Weights of a small GPT-style language model, trained from scratch on English Wikipedia: gated attention, a variant of Muon for these matrices.
Each number is 128 + 32 x the weight over its row's rms, rounded and kept within 0 to 255. Layers, rows and columns count from 0. Numbers have three digits each. The size before them is the row's rms in percent of the matrix's.

# layer 11 MLP down (transposed), 2048x512, rms 0.0137, rows 828-877, columns 64-127
079:082100103122144151133178052148091168193145116134119107092134072138138108102187122130178067100134102127028081135156145118090158127163198124075136162144135116116146219089091126110148094057144143
094:113097143156125116130144139144126081059119150140161125101125104099090110135132177199164165222155153108077169158114101127101161127124119166119125191117154154148156088121124146149110196142153140
098:108200133095137151101116086116090104130106127122131151162105191155194064112157168193106135100125135128132155121112137127117146120188074090156110156087142152130089142122156164124151123127090115
094:127138245144142134145069085080183139127074052017146148134091099090139142159138046165131110112155092156136127165147107188083127089140194176105168128084086118099113120086091113143129113120111171
094:119129178147067133133134164179128149087112146128158136123120119159185135061123164136146131066070154110098144097158128147093156146129123174149084125127098107121165100104119098155074119108100126
097:157162108141114165113136095182124098085126137137141176104153132144120117153127155085198138124125114103099136137168133037126157068124116132166158128157158137115145135122169108109149148115120143
083:108115168176161114144221126121198075078096133160141090164097141089112105141083149103148095082123111139138124144115122141116154130145157126124148157133130138162116113106108063134126117134143115
113:116109157162186186130169099091094134158154128205196077143179152133155155140177164091154125165172156111090145094171145118153156118178132114124092137188127102115147092126170172166105118124122115
087:098142127110175183106168129146165117133157139144139104118147183194155138159128120141084102143113140109188070150074149149126181128203150120145130110149135153142134143077131132148118085150158169
101:097106094136133123117108154070068141117118155125072143121119098144118188069161131141151090117153151162203108122200144106107080068101147096073099135083040183081149113141107079093108110145115144
111:107078162112191115094106083147102203140126148093164119143154146181125134115120151119108120101183104140079110089107133084105114162128196155173140098181186154121095102111109088132140113139136120
091:158127166184179147161126124139153130123123112122136160092137139120185109165127151058116148182187167107096151197143169140127129147132068125177169120082145103166095114132169153085137140164085141
110:146135111142171172150125146054152086169171134150159098104118132125109138137145172068077112118154129096131142107163107094173094099143139107161170151104204082118161164055165146189140127149133094
099:137139141121130134119157131138123092089113165128156144134155113142168139132120178163162110130107149112168135138131114081142126130184178150093116107097069093117140140117121103120156132093086130
090:149090148105158108135176167129177107163111123189173194132108169110110148088128129159139120135118184133096088131126092120177155118120152109104153136079144094104127072082127075146121180126102129
087:110173096172087161071120119131106162083086111065155122119126113124108120180099128140185108088131082119131136097133141104116154106112091162130111131159142149083117148185137152080041089142186142
105:114122113154121136180137145134178126112120120144166121141126120097146122079108195113129126139104171140083068112145067166106112129122157106146107169161124147105147117152151150078097166107214128
097:119175167124156129094083125103139076165144170125130041179130084148141143117106171135161084120124100054168079148101165114122062097118104140142117096151154075167137125071091144108131157064101163
104:133148100122184169132098133070096090076145090087125113087137153130084142174116154164146132140109161150094131155120150155169118160103138104101125121071132166103088132123082184111161160127065129
097:119135189180187145189148097084131132142179175178132142122152140132138091169100150108196115143097155164131159108064117108073118130138148104097134121121145168156140132125137151140142088141163102
098:136103101142122096133138104146098125073112136166139071106137131114108119083093157088089148142185131115161118143070135167110136114159168136110118142133143119130160079111113187149164139065098143
093:177200140096103113083117171109109111157142087131091111095093127117110096161097142142071138127150147061130112094081152117170177134171116101158087187131138095135147137120156126135132108116157076
109:158107145140133115136103159159156150126074135093107162140087122100177095183156122046156130086135097126122097111181133113101098114122175130101151165148115056094170128096127118122144105154118119
108:198074158161091129179119187182174149074130143089118193151151103161125132134100184098118103144122117127116161126128124145191124174115157150161190157093078104088118117151112138157102148149116164
100:110140131131073116184158156096165116158144120111093133158097186077146168102124155100139174117173129135155161137108143140160091108135133103084128133169181119122134122184124159139119176112157178
102:104088125149129050121097141096107122081121136131090127148143084130075140219161150097089170129070130130114124106117060149143150105099074087143062153129146166116112137121124107128154110168088110
101:145131104132091191044147137157102102065143131124191115198136132164092144089143102117158127081138132125133057141134176134070092145134113104171099145074120158121122168155120116215111083087109122
097:157104119143111158131126056138163135133131106110170075091104078129153162137178091107178136131169095105138192134182195131095163172173071111077132092150121103089185143151081145118098128138158141
108:125099092132120173165134124162121077150118136130134150113157141145076197130078109040120133160116113133127147110089122147152080187103168120121110161146103073069106121053077152160089195108114037
099:120109126083142121136067134142171173135161116081073122074174167166148142136163060108151121104125136104153225147122145159114176168145081160133135095159152143107140131126173193135130148120140127
105:161127185124144128148099182162130093184127138117149120046092105137148134129120080149072135124108077123096147166135164153145125115124070158126166133096065156148076142151205139127159109095151106
100:157108125125123133095091162136087149183126090056147098105073176137137131146129133094086156207148162107109100131185137120141240143139127084162153103067091146152108096077124165139177111103108154
100:144116095126106170051072153225153155148096097120134118133126134138150171150134145124131162113125154150177159144133143128126139097137108138100126094098151091113145171129122170126124126110134060
099:107160079140093122139145057150139154085080134147156154104099151119071133077118056084119129177136112104123122140139154078131134138119126057142142118164154064127159157133126111167126107097130125
109:133126123156135133126082098179088139112137153134126151145083179120180128112235077120139138141156148068138098101147176093093121103142099133156107144163104078135095091096185136195094085188075142
106:114114139060135176140125135167112144150152111161126116129161060106093134096078140101088074137108135139043127092107113123150122089204160083136149100158092107128202076143105138123143091120087120
110:103126083080062088098106139131116152171080137150065155133135148163145156124130096166138125174101160149158124113165094134131111113132186149152055192093137128157131093169173144084088119106128095
104:108068133141210135125115090113141072178117164105144143160192111131054061116048197150125154141096153106194161103110128153143083128074091131110145126104158089117169132132096112091143088140152092
095:145139143078148124154065187151137106117114159147151139101120108102111133143103097133107124108138138134087168120140150090126085128060153130130093111178106079093059095105137062090151119048146133
081:186120161155132163147066137069163106111113148085092118147075212173112091183131108102167144126135131114116101096130132143168161106166117120151188113117076110141139127187157116188138148189086118
102:136140118111086135137121091073139131180126144049075183156078100083061175137112102169106134103086147133151226101093123109098128159151060122141128131168125151115102148124089110090121089091152139
091:062160141102068138136190175140136095103115166221119167185109124131137107199140166187121125194116181069162135126108166100193103173104133114130108092064109138198112118124120124110145163097103087
089:110149131189131148160173125199099183215118053124114120099134160153138103111133055117184096143146141148149096147103128104083092193137145152170215139132090102121080117119130169130156154101100104
096:130086192122179142089114141100156134134075099116097182119098119196167110132095142193144144140162078148145110122164129121134192114065163119135104155112132127094063127134112149118123068124154154
077:145140095128220073133125160175091132147163114145106124113112132178138182141104074072080145139110113104128099170154128130147122133164112046172147195124112149177117123107152178109116089140158075
114:098080077132106118096161164119131109173120124117127124101114147080162132088168178107174075090131142157125143148190158133135139092134077102097155134083115123099110091128163103118104085164112118
102:117094119132160158088137104174177133182106096125138128107138154115126111155099162115112074139099165130130156182105176171143120159145131140121153151149114158163124127135135112164145073116104143
093:151148188110204090110130147126126118157144157140112191132184132174068183163099197155118148139158100167091098171134167084116071193140179139168148138128170084149137154141173089142115132127168120
092:116168140152113139117133116113087146115141132214122112125127149154187099079125103152087147197165085152155173132115146128086098076106108106142135178158140201127115131088172142156128123165139113
117:127145137143148087142178076086105153128165123109138128111102111139149144068179132052111079073072173079139119185096118133128135102064115131074120083173180150121105105138145148104102152121087143
# layer 11 MLP up, 2048x512, rms 0.0556, rows 829-878, columns 64-127
093:177192125106117118093154130112131135104161137116122144157152124094151122130117101078135111127111065143111138116134078169119098161186150118135123081153175073126127136174135201132162144086121126
095:091069134099073129077109144157081140100115147148124113126093099171103124170090099110113069136106148120103096116150173167130119090128142106085134145135148109107166155170127138078122125155203113
092:158179125116124076107122112118126124164151120105158139079144118105098156137092120130093150089133101157113131145093150101140124059150165152126134109039091130150150108131160100120141133126109123
092:127186191131143110156169116104120165100110149177108102089111173151126085160123121167075135147093078111180120129134130082123064130096125125108120142121131112161125138104158172138109115090161055
099:105138151093135083149153095120111096136126159107128107138069177170126164097139097105075163138107156076147123153110139137167157160113116108098081116119134114105162190113148139086091149134159121
078:125126081102145153127101083158110098101095099157135187039160133152101124146146079098119133116114106125151086127082138141139064044103100136113155139149117134083034161124212100086152147085144194
101:132141107114185114140184152100140140146110171249119112059096151164153136167155131176153103194125100043101139141087178096136107141148167069061056118131097109143094123122126101135111146167160141
093:155085160169077152198101097114122105131115118202132119193125156084144159098094106157080133107126137081148153132169154103148043092161121098171107154171157147116113119151140084139093115083147140
107:127105140118071133159127127164168197139108127160156163115119129116160091147101133145123201129114146161123102100150086160172121119129158133155123123161144086103076134160134116123102121162179134
111:099082159131113093153130087110126092139149141085076102090161090147118136112114108177147150136154092124166151125101094199107001142116083109105108168112132128115126087173102204139091118111132106
091:114138148125098147098047111156088102138111137085131144136156087179117135092110106110185098121169035079141103090157121158163157120151117114132098109180109165149112164140112133196132140091144148
115:175119144150093119116116139098099075095155117074165217075130136109131154160099167081112130141113170114119091095134097131080099167057103132093124113153153110147061145098098133132084124129124140
100:101178106134122110173117093115107111145108110125157129149150089158077140080134164130057105134100147127084134132113139119116098144152073187101100138102126120238118155061155121107125114220133133
094:122211091152125092119126143138090053143140143107141135180129173165109178151124040173124128129157180166132175193091100119082106149131102172086160114127120138094133130134099136082126171136141125
092:143151117201118104109169121179163104145103129080126120175134171119107184102075129176168178091162086116135106140130124169142137068077124122133159131110051194191144132120152140105118120087103132
097:110164190128153123087127171102158179170122130092146106109137106146191107131138138123143089138166084097112157177079121166071172105071131104133102071115150135135161120088180120096077169138102075
093:168123100125156175102130144124133132149123146157138095143094116106098130108124160177159136152127164129101096097132071098091115140149116173183090119140094157142104095126180108136127121121168120
100:069151109147171116129155092214090106145212124175121115042130103179158162078153169143157127145061081065124170068091100101063116104104194176111092116121112145122147167171147142120090111141140093
098:136167116119124126069142150131139115104086084102133126141113099155148061118187129195074100138161168123080156114136148129123112128092164118171117105112128110145096098133127134159099114151130133
096:124192164177112093138131113158143116123146117111110076147121155136141155105013115091084146120128109159153118131116088161157159082120066160164111149114093130109092104083160097123185135157123076
100:189119086136109119178184136174091088104119150142155148126156136164118131150115191151158070152149177090185146121150147101137106182150134133160112166142108210130200112165136149096129105158131115
100:181158147159104156183086120140130091158173156132189132110200151133103121180114065107115140117146148075130104059147134115148131036124116164125112094141094134110101117151093129150170122185139094
112:109150065127073110090101109124202169111116124147094179150151177113121173189101160091104149177207173173131114099117157141146157147137163174169144153135164100139208093171104127110076060132144105
100:138133129116134128251106093148139144121104101061157102114124151151078164137091237120155146117194102111138124080107142119080100194129112125144126118100110126091160117122074117134145058133081163
103:121137119111118154138099132108094149165141132169128117135131166123156101121140085155135138150154066124124139154098077112085106134151159126083134179143089148117098123135093100118175144104139085
107:139205139115152080094108101167086165188165129210105144160116139084104105139102172118179111141114153158078132144121030082154142174094167163104136134170107164115121145117124149074130079080130161
091:101135149090083114157147111118064096057123119177119098128050135124155151105139144124172154178147157090063116080137113145123161147131128140188182121115028099086113159125092135074143115123153149
104:161056102164104132157105139141141168145111112109114106109163109174057145168131228123097126141150128140095113137074138186155200104076120102135097121129130159152120173125158181129157131163169108
096:115117088106086144136162158124141158055049084158112084128137120100098088193202150135182137142119094120168168132102152151126138137155119133227114184166164101123096112122109174054144148125179102
113:131134133147121157070150167168125171140125087101163175084106120104169102114118133150117107100116134104138124094119121111105056142033121177136199090109168168086171128042095130128198154117099098
102:121165157067167144094182098139089143161138152164139140119115123101159142118136128142118117140111070102159099098110144110191135156147121161120087121135171047146088150162126138206173186160147100
103:112152111163143110104149124140182100188120148082148180127132095141102085126110133110095146096094110119147141108145088107094124101110139149137080101082134119121095166083139106080100146155125172
108:121242121107106082108159186065099098134136121140164133099117110128126153130066081142079159137140183105150104145127092104129163112165049088125095136131119093169103175145140116148063091120136163
110:116161106164144105075083103098113065114159161118125140133140084156190178139102125109102103150076032144136166109152125144117129114118137117111137112074151181173113165140098121148135117139143199
110:157101117194155054164125084118139135097123134077125095130140146156160117105125160134145103105142073140107108107117126164113071112126119200148082152133182135143135159093150156123053077160114054
101:103107176145185152133097122149162142136096106121140108161095118141140094148134137171097118161184157152108141070146103190146092066148072110081178084177132096049107141101093168173180123146109139
105:140174174126155128130176119076170106115167085132164137134153122136185071205087155136108131174148183164146102158128125099133163063083145160136089138104190166152048102128166148133207103145159060
091:147103117162167137145137146105146140153126114057151144038080088103129127109155124125132071158172106161161129152079101137082087138200124085166146136119128123116128117124123135084081149131199134
083:143090122114174114156117084123134161112163120091077156153172135109193100127180129152080089166140110143111127151081173168126082179115129119142112125060128096169142134163144150098132088171102174
110:183128126152147097119144127155050110078119138092152146129135071088164133132186136155123156144159174120115124149177184061106126143151146131100060089111149140122163129100152115098123142164164092
088:161077146111093122162110134155129093116119098088155060127143153126126111099157115124097070134140123095144143133139103157183110069097108093081102131177123125133127128121139124119152132080128190
087:110116110110134099160053169100140145143135147125116130148129107154107144121167142148065079165138121151118107152141106118178168119147110160125120153117128117130125111129140098160110142117129122
093:146154098084112126132117103161158123106085091130104106105103175138124154160115056075141125131160140115126154124098127154129154058128080145166110140111135134111076094156160093088146093078135180
080:124113087142167133103087187101122176140127037151162084120162148138175142130144173104168076083088174101132132123108141117168165114120109104163164122157099136137112098155099160112137148121091138
111:113112130116106126095153172187034126070134070129158108139123092152133128162140097154169165110104118120147086093163151115198098124142160142114170114134139120124108087143117172119119095142139105
093:153117145143132100144148138151118157140120144124123111183114098093126238112106163092171100125135101151138125161093103121149116049085128133140146115140117063122118119133162146106047073133150160
089:106134066121159166095146139066153096146151055120124114096144064097069105130118125135150173141129092140081086080121113088128114098111134132142106134109159086098117135094138189141172158098205183
086:139154099184103118118156078146101098141181096133164127051088132170144127098173104114125148170148136139099106125156123133127120061134140113122124144113195179075045163057141119198163149178176115
113:108136157095100093077100088193126183144180153146104057082087165125121189150116121174143136164162155144062084201148124123136122123079135151168141194124113175141131101117125140136051085160174149
098:100170096111090062119122173144172112155176125111109064123119090138137116154084156110135122130190149089122163151157080134160133063102101116150168100097133131135151102149157174113142123151085071